Weights of a small GPT-style language model, trained from scratch on English Wikipedia.
Size: 10 layers, width 96, 6 heads of 32, MLP 256 squared ReLU, vocabulary 1907.
Each number is 200 + 30 x the weight over its row's rms, rounded and kept within 0 to 999. Layers, rows and columns count from 0. The size before them is the row's rms in percent of the matrix's.

# q: layer 6 attention query, 192x96, rms 0.119, rows 190-191, columns 0-95
# k: layer 6 attention key, 192x96, rms 0.115, rows 190-191, columns 0-95
# v: layer 6 attention value, 192x96, rms 0.115, rows 160-191, columns 0-95
# o: layer 6 attention output (transposed), 192x96, rms 0.121, rows 160-191, columns 0-95
# up: layer 6 MLP up, 256x96, rms 0.134, rows 0-1, columns 0-95
# down: layer 6 MLP down (transposed), 256x96, rms 0.125, rows 0-1, columns 0-95
q190,096,208,164,248,195,151,215,193,220,193,199,156,258,151,214,172,221,207,209,232,230,207,172,248,252,218,230,225,240,198,245,183,222,235,196,186,164,228,224,218,203,197,154,180,179,169,196,219,197,224,248,210,196,151,184,155,138,190,184,215,191,186,234,183,154,187,186,255,207,190,170,255,203,265,180,145,214,256,219,164,157,227,212,171,160,213,179,210,223,241,218,193,174,165,205,212,174
k190,092,187,194,220,195,195,139,251,239,182,246,162,198,196,193,172,214,209,207,176,205,182,192,241,210,132,255,209,183,206,179,178,197,214,236,219,218,209,227,189,165,220,146,226,183,252,216,167,191,165,190,167,195,174,176,204,212,184,228,250,192,176,213,169,187,179,187,132,189,191,219,189,124,181,236,152,134,213,225,201,152,215,240,223,199,200,169,203,196,157,213,197,150,237,273,229,223
q191,098,182,179,218,188,161,152,220,181,181,208,174,203,178,231,228,166,205,209,193,204,245,187,162,248,218,196,138,239,230,216,183,189,158,196,135,216,166,162,199,208,188,134,214,143,141,172,162,202,190,234,191,227,201,197,246,203,193,199,169,167,229,185,228,200,170,149,254,191,194,177,187,165,196,221,168,210,196,233,174,205,253,171,172,177,228,164,215,262,219,199,178,266,195,162,151,197
k191,093,177,183,174,175,205,198,221,227,220,220,208,134,211,224,223,179,184,191,176,223,251,151,193,217,251,163,135,183,228,212,175,175,203,171,139,229,170,180,160,216,198,173,275,196,192,179,159,195,196,188,176,209,226,217,285,195,183,225,216,195,173,195,214,212,244,136,189,193,190,178,199,155,159,249,203,176,157,216,214,200,245,163,195,153,170,148,214,220,178,201,191,216,250,192,197,238
v160,096,195,173,183,258,192,227,171,167,200,209,190,214,244,214,188,242,195,217,239,141,239,177,252,182,203,231,244,178,217,174,211,177,206,199,274,213,225,247,206,235,237,163,217,225,255,194,188,203,225,211,200,165,192,138,225,155,232,169,186,180,198,179,162,199,217,225,194,174,195,164,166,192,208,231,199,190,173,282,201,151,168,210,197,188,174,160,177,206,192,188,220,150,158,185,265,237
o160,094,213,268,188,194,223,168,157,198,179,233,151,228,206,165,175,152,231,202,237,243,197,196,191,239,187,175,178,236,217,164,205,209,191,189,147,183,172,214,186,182,200,184,221,217,190,254,221,200,172,205,156,187,209,201,214,199,189,197,189,179,186,196,196,255,194,180,219,197,222,188,212,133,149,169,190,175,186,221,168,185,155,210,208,186,224,216,56,205,237,205,210,215,258,194,165,207
v161,099,212,201,207,246,164,193,232,233,192,208,177,132,222,167,138,206,203,153,216,192,201,221,235,239,195,165,158,204,236,222,207,223,276,192,166,197,220,171,174,221,218,173,193,227,170,151,239,218,222,173,217,196,165,252,186,188,243,216,206,195,210,287,176,225,268,207,187,182,183,194,176,268,265,181,210,203,167,199,200,172,191,187,182,196,197,221,170,193,201,228,162,219,224,153,227,208
o161,097,138,202,175,190,206,201,231,176,269,239,152,244,165,222,224,198,233,232,239,201,240,221,174,189,162,221,216,193,187,203,227,225,140,174,278,190,192,215,208,195,202,198,205,211,215,136,256,143,195,222,220,211,208,225,226,188,156,212,205,216,199,172,179,190,206,163,207,195,220,167,170,156,185,185,166,200,229,214,182,123,191,161,259,159,182,190,165,173,229,220,216,234,153,215,214,183
v162,102,211,296,203,231,170,198,186,169,178,224,238,220,189,129,198,174,222,241,162,206,162,215,178,257,190,160,208,187,239,186,161,247,174,181,202,208,183,194,262,197,176,240,204,216,217,231,198,158,204,221,208,189,224,253,161,198,164,230,192,163,231,183,162,200,183,163,167,217,217,269,213,191,216,218,211,174,235,162,210,216,177,197,175,191,264,218,171,237,237,169,195,213,215,152,213,173
o162,100,235,148,193,190,235,189,205,233,179,176,149,219,212,195,147,224,178,176,176,191,250,198,228,157,197,211,180,244,195,211,236,156,225,168,214,194,231,156,163,203,212,160,222,193,225,176,188,160,197,224,215,220,235,224,225,283,216,181,211,167,215,186,273,187,253,251,187,207,212,166,180,252,231,171,181,237,182,228,205,225,197,186,176,197,141,213,114,182,186,217,187,207,190,223,169,211
v163,105,228,168,204,212,157,168,212,187,174,246,210,195,227,181,197,205,197,189,130,195,211,204,253,244,169,159,268,190,204,121,191,229,252,196,213,188,161,189,201,224,202,158,201,176,230,228,181,230,212,166,208,163,220,185,189,188,186,203,206,209,264,171,216,142,171,217,201,211,176,177,153,197,200,214,207,181,244,235,254,245,180,181,174,172,171,151,195,214,221,184,237,186,223,203,288,209
o163,102,225,240,207,161,234,231,168,211,261,207,186,236,171,213,178,195,205,131,221,180,237,224,205,198,234,162,188,230,187,153,173,228,203,226,182,201,224,201,213,166,250,202,175,196,185,188,254,186,176,223,167,237,213,201,190,162,221,201,187,186,161,231,217,249,206,193,207,236,167,210,212,194,180,164,245,189,141,143,182,191,204,221,215,206,151,170,90,225,218,206,161,185,203,193,160,246
v164,080,166,220,224,194,262,145,225,198,234,163,170,226,160,185,166,201,213,204,224,236,191,228,148,232,192,257,208,285,139,226,183,232,206,197,162,190,157,170,163,143,185,229,169,204,170,173,208,156,203,183,213,244,175,191,221,222,194,222,193,194,202,213,250,252,264,197,173,232,194,197,231,210,221,143,191,187,170,154,211,226,216,222,206,221,230,202,214,190,206,206,178,213,240,176,159,178
o164,086,201,129,184,226,191,226,200,173,169,180,237,179,213,234,232,195,175,221,210,167,214,167,247,169,227,206,222,158,160,207,232,206,200,245,269,185,179,247,214,252,211,210,232,207,244,197,191,173,223,210,233,197,221,193,164,189,187,173,220,167,196,199,163,146,163,204,231,142,185,200,152,217,225,180,191,212,241,213,171,152,171,197,215,168,191,231,310,168,163,223,212,202,176,178,204,201
v165,102,198,188,201,176,247,182,151,231,171,250,162,236,204,186,236,174,206,176,258,238,184,200,195,123,212,233,238,213,202,229,234,222,189,212,196,227,225,191,209,138,134,242,166,165,190,207,177,185,141,191,178,224,212,198,209,221,211,243,219,188,185,198,165,205,284,226,205,221,177,216,218,230,204,233,206,217,174,221,209,213,236,227,177,206,287,171,213,207,204,223,167,173,257,197,198,221
o165,099,216,215,222,235,143,210,212,155,181,157,260,242,223,177,247,252,176,181,228,167,212,141,227,196,152,218,195,227,194,237,147,166,243,172,216,178,162,173,189,213,230,155,216,207,197,259,192,175,195,170,187,170,197,205,217,203,196,192,232,212,178,235,226,173,214,167,245,211,192,152,198,184,170,249,185,178,169,201,231,269,189,211,149,218,155,204,247,189,177,191,236,217,162,217,165,186
v166,111,241,175,191,179,169,199,201,267,144,197,170,176,211,150,189,218,203,234,214,173,177,168,229,196,191,165,201,235,200,245,223,234,213,214,155,168,218,279,212,230,160,161,184,153,182,233,222,234,205,192,201,191,177,274,154,141,222,171,184,191,210,169,181,193,172,228,183,175,199,183,180,208,176,210,233,194,183,223,132,155,161,230,252,180,183,197,212,248,169,189,180,214,174,243,205,202
o166,106,204,263,221,213,197,229,185,136,221,189,174,175,183,217,210,155,240,177,210,220,189,263,142,194,190,208,177,205,189,193,166,110,208,179,210,205,214,172,172,171,195,180,165,202,169,208,161,237,205,205,235,190,205,164,246,190,249,250,198,221,207,180,197,199,174,213,199,188,240,225,172,168,182,161,189,208,197,200,269,157,235,145,225,203,220,142,253,164,235,154,189,231,177,189,181,185
v167,103,186,167,234,145,225,204,237,209,180,169,136,238,189,228,212,230,173,164,192,183,226,200,201,179,195,216,277,270,137,193,248,221,203,233,196,198,160,181,98,166,216,208,187,201,195,183,179,232,189,168,194,223,202,187,173,196,165,170,195,246,167,207,205,218,223,244,197,168,145,191,191,190,158,187,187,202,185,223,171,197,245,194,188,187,143,165,244,193,227,159,196,174,192,207,178,220
o167,090,207,233,223,261,153,215,202,183,230,203,239,181,185,189,202,223,209,173,233,149,167,208,208,212,206,166,168,198,158,170,176,208,190,238,159,203,189,215,217,209,206,213,163,202,180,192,200,192,221,192,185,207,145,184,182,155,256,214,179,159,208,205,132,194,143,196,227,170,176,246,202,173,178,213,218,173,221,186,228,196,187,208,204,164,207,213,361,217,210,200,193,206,207,186,221,191
v168,109,236,223,214,184,194,176,214,211,219,109,216,231,193,201,197,227,211,179,285,205,171,178,170,176,241,300,220,222,176,199,211,184,190,212,178,210,276,207,196,219,155,208,213,160,209,225,233,136,226,221,147,217,203,175,188,212,211,198,210,188,182,200,232,217,188,193,241,203,201,185,193,212,239,232,173,192,148,162,169,230,164,234,231,174,272,198,206,178,183,213,217,181,165,192,186,220
o168,108,204,148,190,237,191,220,193,138,149,248,213,159,180,200,230,156,221,241,243,195,204,199,229,166,244,178,176,215,241,259,229,213,229,193,177,168,172,207,203,226,212,182,230,187,210,226,136,213,167,205,256,158,214,195,214,215,224,149,178,245,202,200,165,181,194,173,202,189,201,157,215,172,180,237,221,183,195,249,259,128,196,215,227,226,192,213,264,215,198,183,245,196,242,199,196,226
v169,112,187,165,189,166,190,213,270,234,235,159,198,188,209,235,169,259,214,199,228,178,182,204,200,163,252,204,185,237,252,193,233,146,192,188,195,195,270,232,224,268,211,211,183,211,239,202,224,223,269,188,188,172,186,180,202,191,224,170,222,220,214,223,181,205,183,220,186,193,221,131,181,164,164,204,204,152,156,222,197,183,190,233,199,239,169,149,184,184,152,239,240,202,144,212,217,199
o169,106,159,217,174,177,208,227,151,190,148,308,200,220,192,212,204,119,226,263,208,212,202,222,173,219,218,150,192,171,189,159,171,206,195,165,206,197,172,202,226,198,159,139,197,211,200,201,194,231,172,186,219,140,196,192,190,157,232,190,197,220,186,180,190,211,185,175,234,217,188,233,210,185,165,168,154,215,198,222,210,187,206,203,213,216,239,218,105,192,259,176,230,189,198,207,217,166
v170,087,162,150,197,163,253,169,167,210,186,222,132,203,181,195,206,194,196,219,209,243,193,214,166,215,217,243,222,260,224,232,206,191,234,210,144,171,193,175,178,145,180,226,192,201,180,152,180,181,185,202,211,259,181,158,218,223,200,218,200,207,175,192,210,220,267,168,225,223,243,156,229,193,134,171,191,182,139,217,196,177,231,240,231,232,216,162,218,190,199,227,169,180,232,160,146,185
o170,101,200,183,190,217,170,233,199,172,176,150,255,240,231,241,234,190,202,208,229,193,179,138,207,192,205,229,219,164,146,220,198,216,203,233,263,203,193,211,196,224,192,236,201,225,185,256,240,246,236,183,199,139,229,189,172,154,223,232,238,198,174,200,166,150,146,191,201,180,179,243,212,195,185,196,170,211,248,229,199,205,150,209,191,204,189,252,224,145,156,158,249,237,170,225,191,208
v171,098,183,255,204,181,234,158,268,184,140,165,274,225,172,219,151,196,213,180,213,196,172,212,183,207,234,246,196,202,216,236,200,151,180,193,187,226,264,178,156,181,199,227,171,184,192,251,193,211,176,213,187,183,206,193,235,189,200,169,223,206,147,245,196,185,243,211,155,167,209,179,197,166,243,213,184,229,141,161,200,229,174,186,220,260,233,210,191,211,145,195,185,243,157,189,204,201
o171,097,163,157,190,172,144,238,212,231,197,245,182,215,183,202,244,213,146,251,238,194,204,209,202,188,240,185,198,163,212,211,179,182,199,188,220,203,218,203,215,252,157,159,262,235,205,191,176,179,181,225,224,204,174,232,241,282,174,203,191,176,219,184,172,215,216,215,232,230,216,148,201,252,219,187,219,186,239,219,217,160,189,211,212,193,276,245,275,191,230,189,236,193,218,212,154,213
v172,101,148,201,187,196,215,129,190,139,197,191,186,216,182,239,260,238,174,238,168,198,192,163,213,255,202,172,221,180,186,177,168,215,202,184,155,205,200,168,248,182,196,147,181,113,169,172,190,228,204,205,206,222,200,240,247,265,208,164,170,171,195,221,170,176,171,187,186,205,229,205,232,168,181,211,176,229,133,251,200,208,256,203,210,192,200,209,220,203,191,210,173,217,221,178,156,159
o172,097,216,218,200,155,189,242,157,245,231,181,218,245,215,201,160,188,164,168,159,207,163,223,196,212,179,200,210,189,253,230,214,207,175,244,210,203,242,177,195,186,207,241,185,230,212,231,192,196,243,139,205,199,236,179,181,216,201,250,233,229,228,212,179,224,240,199,188,178,198,209,174,243,198,204,230,121,232,194,202,218,191,196,209,206,188,199,337,216,160,158,208,210,165,191,216,199
v173,114,220,221,231,147,192,166,231,208,224,205,184,187,171,191,210,191,203,239,173,246,170,193,181,263,185,161,167,154,215,218,185,180,224,176,150,201,203,165,235,206,189,183,211,157,220,232,231,222,198,196,194,199,209,294,154,196,171,193,170,226,228,220,219,204,141,192,211,221,216,268,183,167,189,166,196,183,194,139,218,213,223,215,238,162,180,247,180,194,225,230,193,265,184,220,190,124
o173,106,179,171,185,186,210,229,189,223,198,235,172,171,243,244,165,205,216,188,146,215,239,216,184,152,258,216,211,189,216,194,226,220,177,201,257,188,248,222,211,228,232,214,187,152,215,166,221,187,223,212,241,229,216,179,183,192,199,207,266,222,217,240,244,208,183,215,168,247,202,213,180,264,216,174,189,222,196,230,263,235,256,217,227,244,166,191,158,163,206,205,230,164,140,195,255,215
v174,088,252,195,172,203,190,175,173,194,184,235,205,157,246,208,266,162,186,176,228,175,212,193,246,214,208,176,162,121,202,183,207,181,206,209,207,232,219,215,164,212,223,175,185,180,228,157,198,247,158,207,190,156,214,278,203,182,232,172,204,193,199,191,148,156,207,239,159,185,180,194,224,241,239,237,204,247,185,210,211,143,213,158,155,174,205,250,196,196,231,183,142,165,207,188,233,218
o174,095,161,253,232,192,182,206,219,210,230,178,166,229,155,149,163,264,181,226,227,223,162,203,195,203,131,212,196,219,234,204,189,222,163,166,162,174,154,170,227,160,229,198,178,192,179,169,210,188,203,172,161,258,157,156,229,244,156,251,211,231,198,182,219,268,228,172,203,229,247,177,177,170,166,221,199,163,177,168,215,244,213,195,238,214,195,151,207,221,209,203,211,209,215,232,203,188
v175,113,158,215,261,204,215,252,224,163,152,190,228,236,170,249,197,240,206,225,197,147,209,199,160,180,182,188,191,222,207,137,181,226,192,206,218,225,186,162,164,179,227,231,234,234,197,210,224,185,287,246,193,212,188,136,195,211,168,216,257,225,201,222,172,221,166,165,183,168,224,224,181,135,197,183,176,194,249,218,204,156,211,167,191,163,155,222,203,182,227,172,215,238,203,204,180,196
o175,112,210,191,169,210,223,146,248,248,208,224,143,207,242,154,182,200,184,191,180,205,228,213,268,228,212,180,181,200,181,190,241,164,191,221,172,212,183,201,185,228,148,216,192,207,221,179,201,201,183,225,228,181,145,176,191,199,230,176,165,144,241,196,151,224,227,256,185,173,192,266,242,217,155,219,190,223,201,203,169,225,155,237,178,214,219,250,235,277,195,200,174,184,195,186,252,226
v176,097,204,192,201,208,174,245,155,190,180,181,252,196,191,200,239,196,206,267,199,158,183,168,203,185,204,193,137,165,240,213,186,184,151,186,191,204,203,206,282,245,224,137,279,177,190,227,197,204,230,228,197,195,200,180,220,197,220,218,234,180,212,176,210,176,102,164,230,189,249,225,188,148,193,205,191,189,202,206,170,170,167,205,249,188,172,219,186,232,188,195,232,216,150,217,189,171
o176,093,234,211,180,186,257,145,182,234,178,187,163,178,209,208,190,158,219,176,139,274,204,245,154,222,204,182,214,208,264,220,239,159,190,186,197,232,224,174,180,178,143,245,199,196,202,226,169,261,191,211,199,145,222,160,200,236,209,219,191,241,234,211,230,231,216,236,159,218,227,222,234,220,210,199,228,217,191,214,196,215,187,210,149,268,246,194,137,224,185,186,191,182,201,214,185,200
v177,107,188,181,154,194,191,221,139,143,219,235,179,176,208,226,188,194,191,244,203,195,211,167,230,203,194,212,179,120,236,215,179,152,185,189,265,224,190,230,273,242,215,131,252,189,230,234,207,181,183,218,211,189,204,184,222,206,223,190,166,180,184,172,218,176,148,178,214,191,245,182,176,148,152,213,191,194,174,241,201,178,180,213,244,208,163,179,183,201,159,269,229,179,169,202,188,190
o177,093,216,230,181,187,219,196,161,246,166,199,190,177,237,202,188,143,216,191,166,270,189,201,143,215,189,205,217,195,242,189,222,231,220,188,179,182,222,210,188,193,197,241,204,210,192,270,204,264,208,191,182,187,267,222,183,179,166,204,226,233,217,229,235,245,222,190,177,248,233,203,232,209,205,200,229,186,194,209,199,225,186,218,199,204,226,212,47,189,214,176,192,202,221,209,198,208
v178,091,188,157,200,125,245,195,155,236,168,221,126,239,190,249,231,201,181,221,237,206,214,163,186,154,183,259,198,151,205,228,226,181,207,235,238,203,188,185,166,149,186,189,225,176,186,180,179,199,155,219,177,220,205,192,207,194,186,209,198,220,171,202,209,186,201,194,243,192,222,193,211,171,153,197,185,247,170,243,157,147,238,197,220,171,172,212,228,201,207,262,181,187,186,232,118,214
o178,087,193,245,199,270,155,212,213,194,211,163,232,168,237,172,227,238,193,200,191,216,154,206,165,215,184,203,233,196,201,217,187,202,218,214,175,219,171,206,207,205,209,249,191,193,155,280,214,248,238,168,202,202,189,174,196,168,189,226,216,217,206,217,156,226,175,217,172,205,224,242,223,182,167,263,230,180,207,201,253,266,194,232,181,240,223,217,303,194,170,146,197,219,192,195,237,207
v179,095,184,180,213,195,222,151,215,220,206,177,168,208,164,231,194,234,193,224,172,205,199,212,146,207,226,218,297,287,238,187,206,205,208,177,174,235,188,146,233,163,212,234,214,139,150,207,161,163,200,207,194,224,200,142,217,249,187,154,184,229,202,239,227,199,213,199,196,219,239,172,255,158,192,184,192,185,163,268,194,238,230,219,222,241,198,196,210,194,218,229,191,194,209,184,202,172
o179,104,189,158,171,219,199,259,152,207,202,249,259,222,248,185,236,220,181,163,216,227,203,173,248,248,241,157,203,164,213,219,194,211,227,251,255,177,251,194,205,201,217,225,183,241,222,220,225,219,234,173,215,163,198,205,159,185,225,200,213,178,196,216,129,147,213,250,219,168,138,240,164,221,214,177,213,203,224,213,190,222,197,206,169,183,204,236,258,186,161,191,218,231,190,196,162,190
v180,114,181,216,194,179,187,191,236,192,169,213,234,129,192,133,163,120,200,198,120,199,177,247,180,224,196,161,143,217,238,248,168,197,216,184,125,168,166,176,183,250,206,167,217,250,175,178,213,182,204,216,242,200,203,209,190,233,189,222,195,173,208,227,212,209,204,177,170,176,217,203,178,223,192,182,207,195,155,150,192,228,158,200,198,256,225,181,195,197,172,210,202,193,249,173,159,182
o180,111,189,182,175,182,215,212,207,229,213,166,219,231,144,257,240,150,202,230,183,189,223,206,159,167,190,214,217,175,139,205,247,218,172,200,241,232,260,182,225,183,187,227,203,199,190,140,183,220,171,228,213,194,216,262,208,224,197,221,201,203,227,158,241,169,204,206,211,239,209,172,219,244,252,168,195,226,261,170,150,140,196,154,203,169,194,234,173,174,224,162,197,225,150,228,179,220
v181,096,209,162,146,205,206,190,168,194,204,209,167,195,202,269,193,226,174,257,198,184,221,201,195,182,221,209,216,125,187,204,196,189,182,182,287,256,159,190,250,214,234,147,214,121,177,181,203,225,182,209,217,199,214,196,232,221,230,149,193,223,222,243,210,159,195,188,160,189,220,213,192,203,177,199,174,239,194,264,181,165,202,194,213,232,167,195,202,208,193,242,234,252,149,248,211,201
o181,093,215,245,164,189,174,201,166,246,241,201,204,171,229,191,219,189,178,167,129,288,173,229,184,263,184,141,272,210,260,208,192,232,245,218,193,187,206,209,219,189,196,231,193,216,196,252,217,247,220,168,200,213,212,201,192,184,131,249,199,201,197,197,173,250,224,232,216,225,228,222,185,208,209,205,231,163,230,214,191,265,212,209,227,225,214,191,187,220,208,193,168,182,206,189,200,147
v182,102,144,221,144,282,176,241,168,152,201,188,175,186,196,210,231,179,215,251,234,183,226,185,189,235,204,190,224,207,187,199,181,251,179,193,215,201,136,247,305,200,206,162,212,206,165,219,192,182,180,201,230,204,202,202,200,191,211,220,171,195,208,171,193,186,170,189,167,216,255,194,203,189,175,189,229,206,240,250,139,146,164,222,217,194,178,239,186,242,182,166,197,231,222,216,220,166
o182,097,244,202,224,209,250,156,170,243,204,165,201,152,224,185,170,181,201,158,164,242,202,232,173,224,171,227,213,187,228,225,211,137,228,218,188,193,188,173,115,170,157,234,209,230,204,231,214,265,201,185,226,193,251,180,212,232,199,224,192,198,213,192,214,196,227,220,205,145,244,201,192,173,217,158,201,203,188,234,165,238,200,155,184,193,213,176,217,178,125,185,150,215,171,175,157,156
v183,122,229,232,206,212,213,232,179,196,160,276,165,217,200,171,121,201,169,259,211,174,168,209,202,206,153,151,183,207,144,216,197,259,190,215,216,212,186,206,189,207,209,210,197,221,218,208,255,211,213,185,232,201,163,266,225,131,199,242,191,154,155,96,190,253,195,188,177,172,164,202,184,223,195,175,200,227,228,171,201,203,198,176,210,191,192,210,208,197,177,199,183,166,204,217,195,236
o183,123,228,205,208,196,182,189,276,183,226,107,164,155,213,200,179,144,236,173,181,179,210,219,215,194,181,230,171,177,171,181,244,148,171,180,189,218,195,231,186,199,227,167,182,213,220,208,131,166,181,241,180,203,211,234,191,213,154,237,211,161,225,207,220,198,197,232,202,190,203,221,137,193,205,185,186,212,186,171,241,154,170,206,256,142,215,203,164,175,252,212,165,196,221,186,258,188
v184,099,175,170,215,202,254,196,176,231,209,216,151,202,175,204,242,193,218,229,218,221,186,209,159,169,179,204,222,280,166,222,232,266,215,210,131,145,179,200,212,153,198,216,227,261,155,179,199,217,188,155,205,248,166,192,223,183,203,276,185,191,188,182,211,237,199,143,253,232,200,185,226,158,152,148,190,188,178,165,212,242,204,209,219,169,177,194,210,169,206,223,188,207,206,184,192,202
o184,107,203,187,223,226,204,183,211,165,205,162,235,187,258,253,213,163,220,148,184,203,239,175,194,201,228,196,181,146,175,216,214,196,168,216,235,226,184,236,164,197,208,212,200,196,237,212,215,195,216,222,196,114,218,152,133,180,207,209,224,186,189,210,210,177,139,205,172,141,184,250,214,193,205,224,167,238,171,226,154,172,190,229,148,196,186,222,181,116,157,212,230,167,175,221,230,207
v185,105,213,140,185,148,209,198,183,222,178,226,180,181,205,167,161,158,167,193,185,194,194,210,185,242,218,235,225,236,169,189,183,191,222,222,145,173,162,174,138,195,206,151,216,167,181,163,210,218,167,208,261,230,195,143,232,200,226,216,209,189,174,163,242,212,268,168,184,182,176,171,165,262,210,173,168,188,157,175,201,198,206,204,207,241,195,118,226,197,209,185,211,178,217,140,186,223
o185,104,212,207,192,210,190,212,196,165,223,115,219,199,143,251,250,172,228,186,218,185,205,187,209,190,217,193,196,217,136,210,214,253,179,233,235,215,224,222,240,214,201,268,175,233,169,211,192,204,204,207,162,184,209,227,167,172,204,248,189,221,182,183,157,185,140,164,244,233,171,216,233,186,173,169,202,199,253,165,189,128,128,192,259,174,205,228,209,213,224,189,209,182,224,216,184,205
v186,111,218,185,162,188,139,173,169,194,204,204,189,186,206,222,199,231,169,240,211,170,157,195,197,215,227,191,198,199,237,157,183,204,216,210,150,234,237,152,270,232,219,172,232,183,201,171,242,141,268,204,199,224,160,185,216,241,212,214,199,143,199,129,173,203,185,167,200,188,249,163,229,182,170,186,174,171,190,224,199,196,203,218,207,189,211,212,205,177,176,249,191,134,230,153,145,245
o186,108,189,157,184,188,259,259,236,192,205,160,188,229,183,185,170,120,218,189,192,214,176,213,218,209,172,198,174,204,195,220,274,197,152,184,219,179,215,199,193,155,209,221,164,239,218,223,180,280,197,157,218,148,259,223,172,172,212,219,192,272,214,197,202,198,240,211,173,179,179,214,179,183,160,226,214,181,194,185,225,161,141,208,243,208,180,194,181,211,190,177,179,240,213,220,252,167
v187,104,175,182,159,232,227,150,234,203,200,239,263,253,203,236,234,211,219,194,194,214,200,211,223,211,193,226,186,236,179,160,205,209,176,181,163,198,208,147,234,212,205,234,174,220,222,189,137,235,171,170,223,170,205,199,232,171,203,220,236,207,239,152,181,166,235,217,179,235,215,138,194,189,177,212,225,191,206,143,283,175,154,227,178,255,180,186,185,202,164,176,195,263,224,186,239,192
o187,100,171,170,220,120,214,197,173,213,175,165,195,258,191,216,207,168,140,223,217,161,214,212,211,201,256,191,207,181,193,172,171,170,195,206,205,200,160,172,218,199,168,162,259,209,211,170,273,225,191,221,172,170,219,184,185,239,198,219,210,186,166,229,249,253,164,213,214,211,195,170,193,201,217,140,190,198,182,186,145,239,186,209,147,252,221,197,130,214,186,224,202,145,188,194,158,182
v188,119,228,195,254,177,192,151,190,219,164,152,189,210,208,172,197,202,187,242,186,187,170,203,193,152,195,253,256,170,173,225,187,177,185,214,229,201,202,211,162,223,192,169,234,204,239,180,228,128,207,230,192,217,178,148,179,201,190,172,197,177,221,178,262,213,172,215,256,182,188,248,209,173,190,181,175,192,189,207,220,200,196,193,264,182,229,191,204,186,231,240,185,81,166,215,165,222
o188,108,185,214,163,259,221,235,193,146,161,234,209,177,197,176,186,162,221,161,223,232,195,158,228,218,200,168,202,226,191,202,256,221,218,189,174,195,197,257,248,218,268,207,203,156,188,239,123,215,218,261,202,196,188,208,219,166,187,176,201,191,207,193,222,213,145,186,176,213,202,204,198,204,192,199,250,211,217,185,230,162,199,277,195,212,159,214,174,213,239,199,210,252,267,207,210,257
v189,126,216,197,152,257,192,143,188,230,204,191,211,141,213,194,218,171,226,172,199,224,197,214,187,159,202,266,250,206,209,194,210,214,204,177,183,189,198,184,259,219,179,184,218,238,153,182,144,137,178,180,186,196,222,155,178,217,219,245,214,195,209,242,270,139,179,187,272,244,227,156,191,216,180,220,208,218,194,179,205,220,146,201,208,193,265,199,177,186,186,242,217,226,217,198,189,232
o189,113,172,179,200,214,250,205,157,191,212,202,241,199,208,235,256,183,184,190,224,226,228,189,190,205,209,186,231,177,240,242,209,240,255,205,196,187,173,195,216,160,217,205,255,199,198,194,251,239,166,243,213,162,247,217,221,220,168,191,185,225,145,198,213,204,217,184,142,209,230,140,239,179,246,224,224,222,170,216,182,186,232,204,125,225,154,197,120,162,168,193,207,187,201,213,148,225
v190,110,217,171,221,154,235,188,260,196,143,181,226,223,204,222,190,165,191,234,211,228,179,162,222,166,208,206,140,164,147,201,189,201,156,212,185,169,178,269,184,206,164,196,170,198,221,220,221,249,238,179,213,191,172,198,252,175,209,224,217,184,205,139,248,185,190,263,140,190,198,143,198,229,186,182,218,201,202,192,223,207,161,230,216,214,215,169,211,192,126,227,222,210,222,215,144,172
o190,098,197,203,179,145,189,249,182,204,137,164,239,186,163,248,223,120,202,209,166,176,198,225,189,191,191,224,215,172,174,169,165,133,203,198,183,226,141,209,209,212,222,183,201,164,205,229,167,246,174,228,191,208,220,213,208,172,193,199,192,223,219,205,211,224,171,172,245,208,263,213,194,217,177,177,237,214,190,124,200,174,197,178,234,248,261,183,268,213,213,154,170,171,224,183,208,218
v191,111,256,216,219,198,215,171,183,252,190,197,158,212,213,162,181,205,202,241,192,179,169,220,173,153,208,181,278,204,175,181,239,221,161,211,282,199,213,266,192,203,211,253,196,198,238,185,205,205,164,204,197,183,209,254,178,134,200,177,186,208,224,184,205,198,134,170,214,193,186,202,206,216,160,192,183,202,221,169,188,185,211,175,207,187,229,172,176,196,270,196,223,157,120,220,256,194
o191,086,205,230,198,228,206,188,187,178,183,224,192,157,231,211,163,205,220,177,203,228,221,183,233,223,207,149,175,217,192,194,182,224,218,150,173,200,173,211,230,213,245,133,197,188,188,194,164,146,217,259,196,197,189,182,209,231,179,219,217,150,179,165,216,204,177,241,199,210,210,243,179,211,202,178,166,246,178,229,247,224,231,242,193,179,154,218,80,170,238,228,228,182,272,220,194,210
up0,104,182,171,192,189,252,137,190,200,192,149,187,194,185,265,218,203,177,247,174,186,192,248,252,169,139,208,234,257,181,179,194,231,227,216,228,259,205,167,236,198,251,184,181,191,172,180,195,260,123,186,188,212,202,179,200,176,196,199,169,205,217,232,213,187,236,183,193,188,210,165,237,198,260,183,183,188,221,240,202,141,234,199,167,166,180,206,223,176,193,208,142,201,227,183,235,211
down0,107,177,208,192,262,260,185,171,237,198,188,214,207,280,196,187,204,182,202,209,227,270,212,193,185,193,185,216,205,236,229,180,233,218,175,159,227,204,146,217,207,222,243,158,207,183,270,198,201,232,233,199,197,211,164,148,183,269,196,254,224,202,174,208,224,183,191,159,204,244,202,169,221,223,180,233,206,157,240,169,236,235,223,193,178,185,182,253,225,191,224,227,218,206,155,248,227
up1,106,196,208,191,222,193,209,184,173,212,180,183,172,197,224,175,184,186,194,224,174,120,174,220,189,131,200,163,234,208,158,219,254,186,213,200,217,261,201,129,170,157,170,188,216,227,190,193,227,143,182,217,194,187,193,173,167,232,220,138,227,215,199,156,169,239,226,255,202,230,202,264,220,244,219,201,173,193,167,185,200,245,200,162,203,214,191,214,213,195,138,182,237,192,147,245,190
down1,104,201,236,201,199,214,170,183,240,255,174,196,228,247,197,160,218,261,238,201,139,203,173,189,184,201,261,173,204,243,224,186,235,224,161,222,174,248,203,266,164,207,210,180,218,233,181,165,192,166,242,197,174,224,184,183,150,183,212,179,220,140,168,188,172,196,206,223,216,166,197,185,201,217,234,180,237,213,269,162,183,212,203,238,146,214,241,174,202,186,153,242,212,210,240,166,194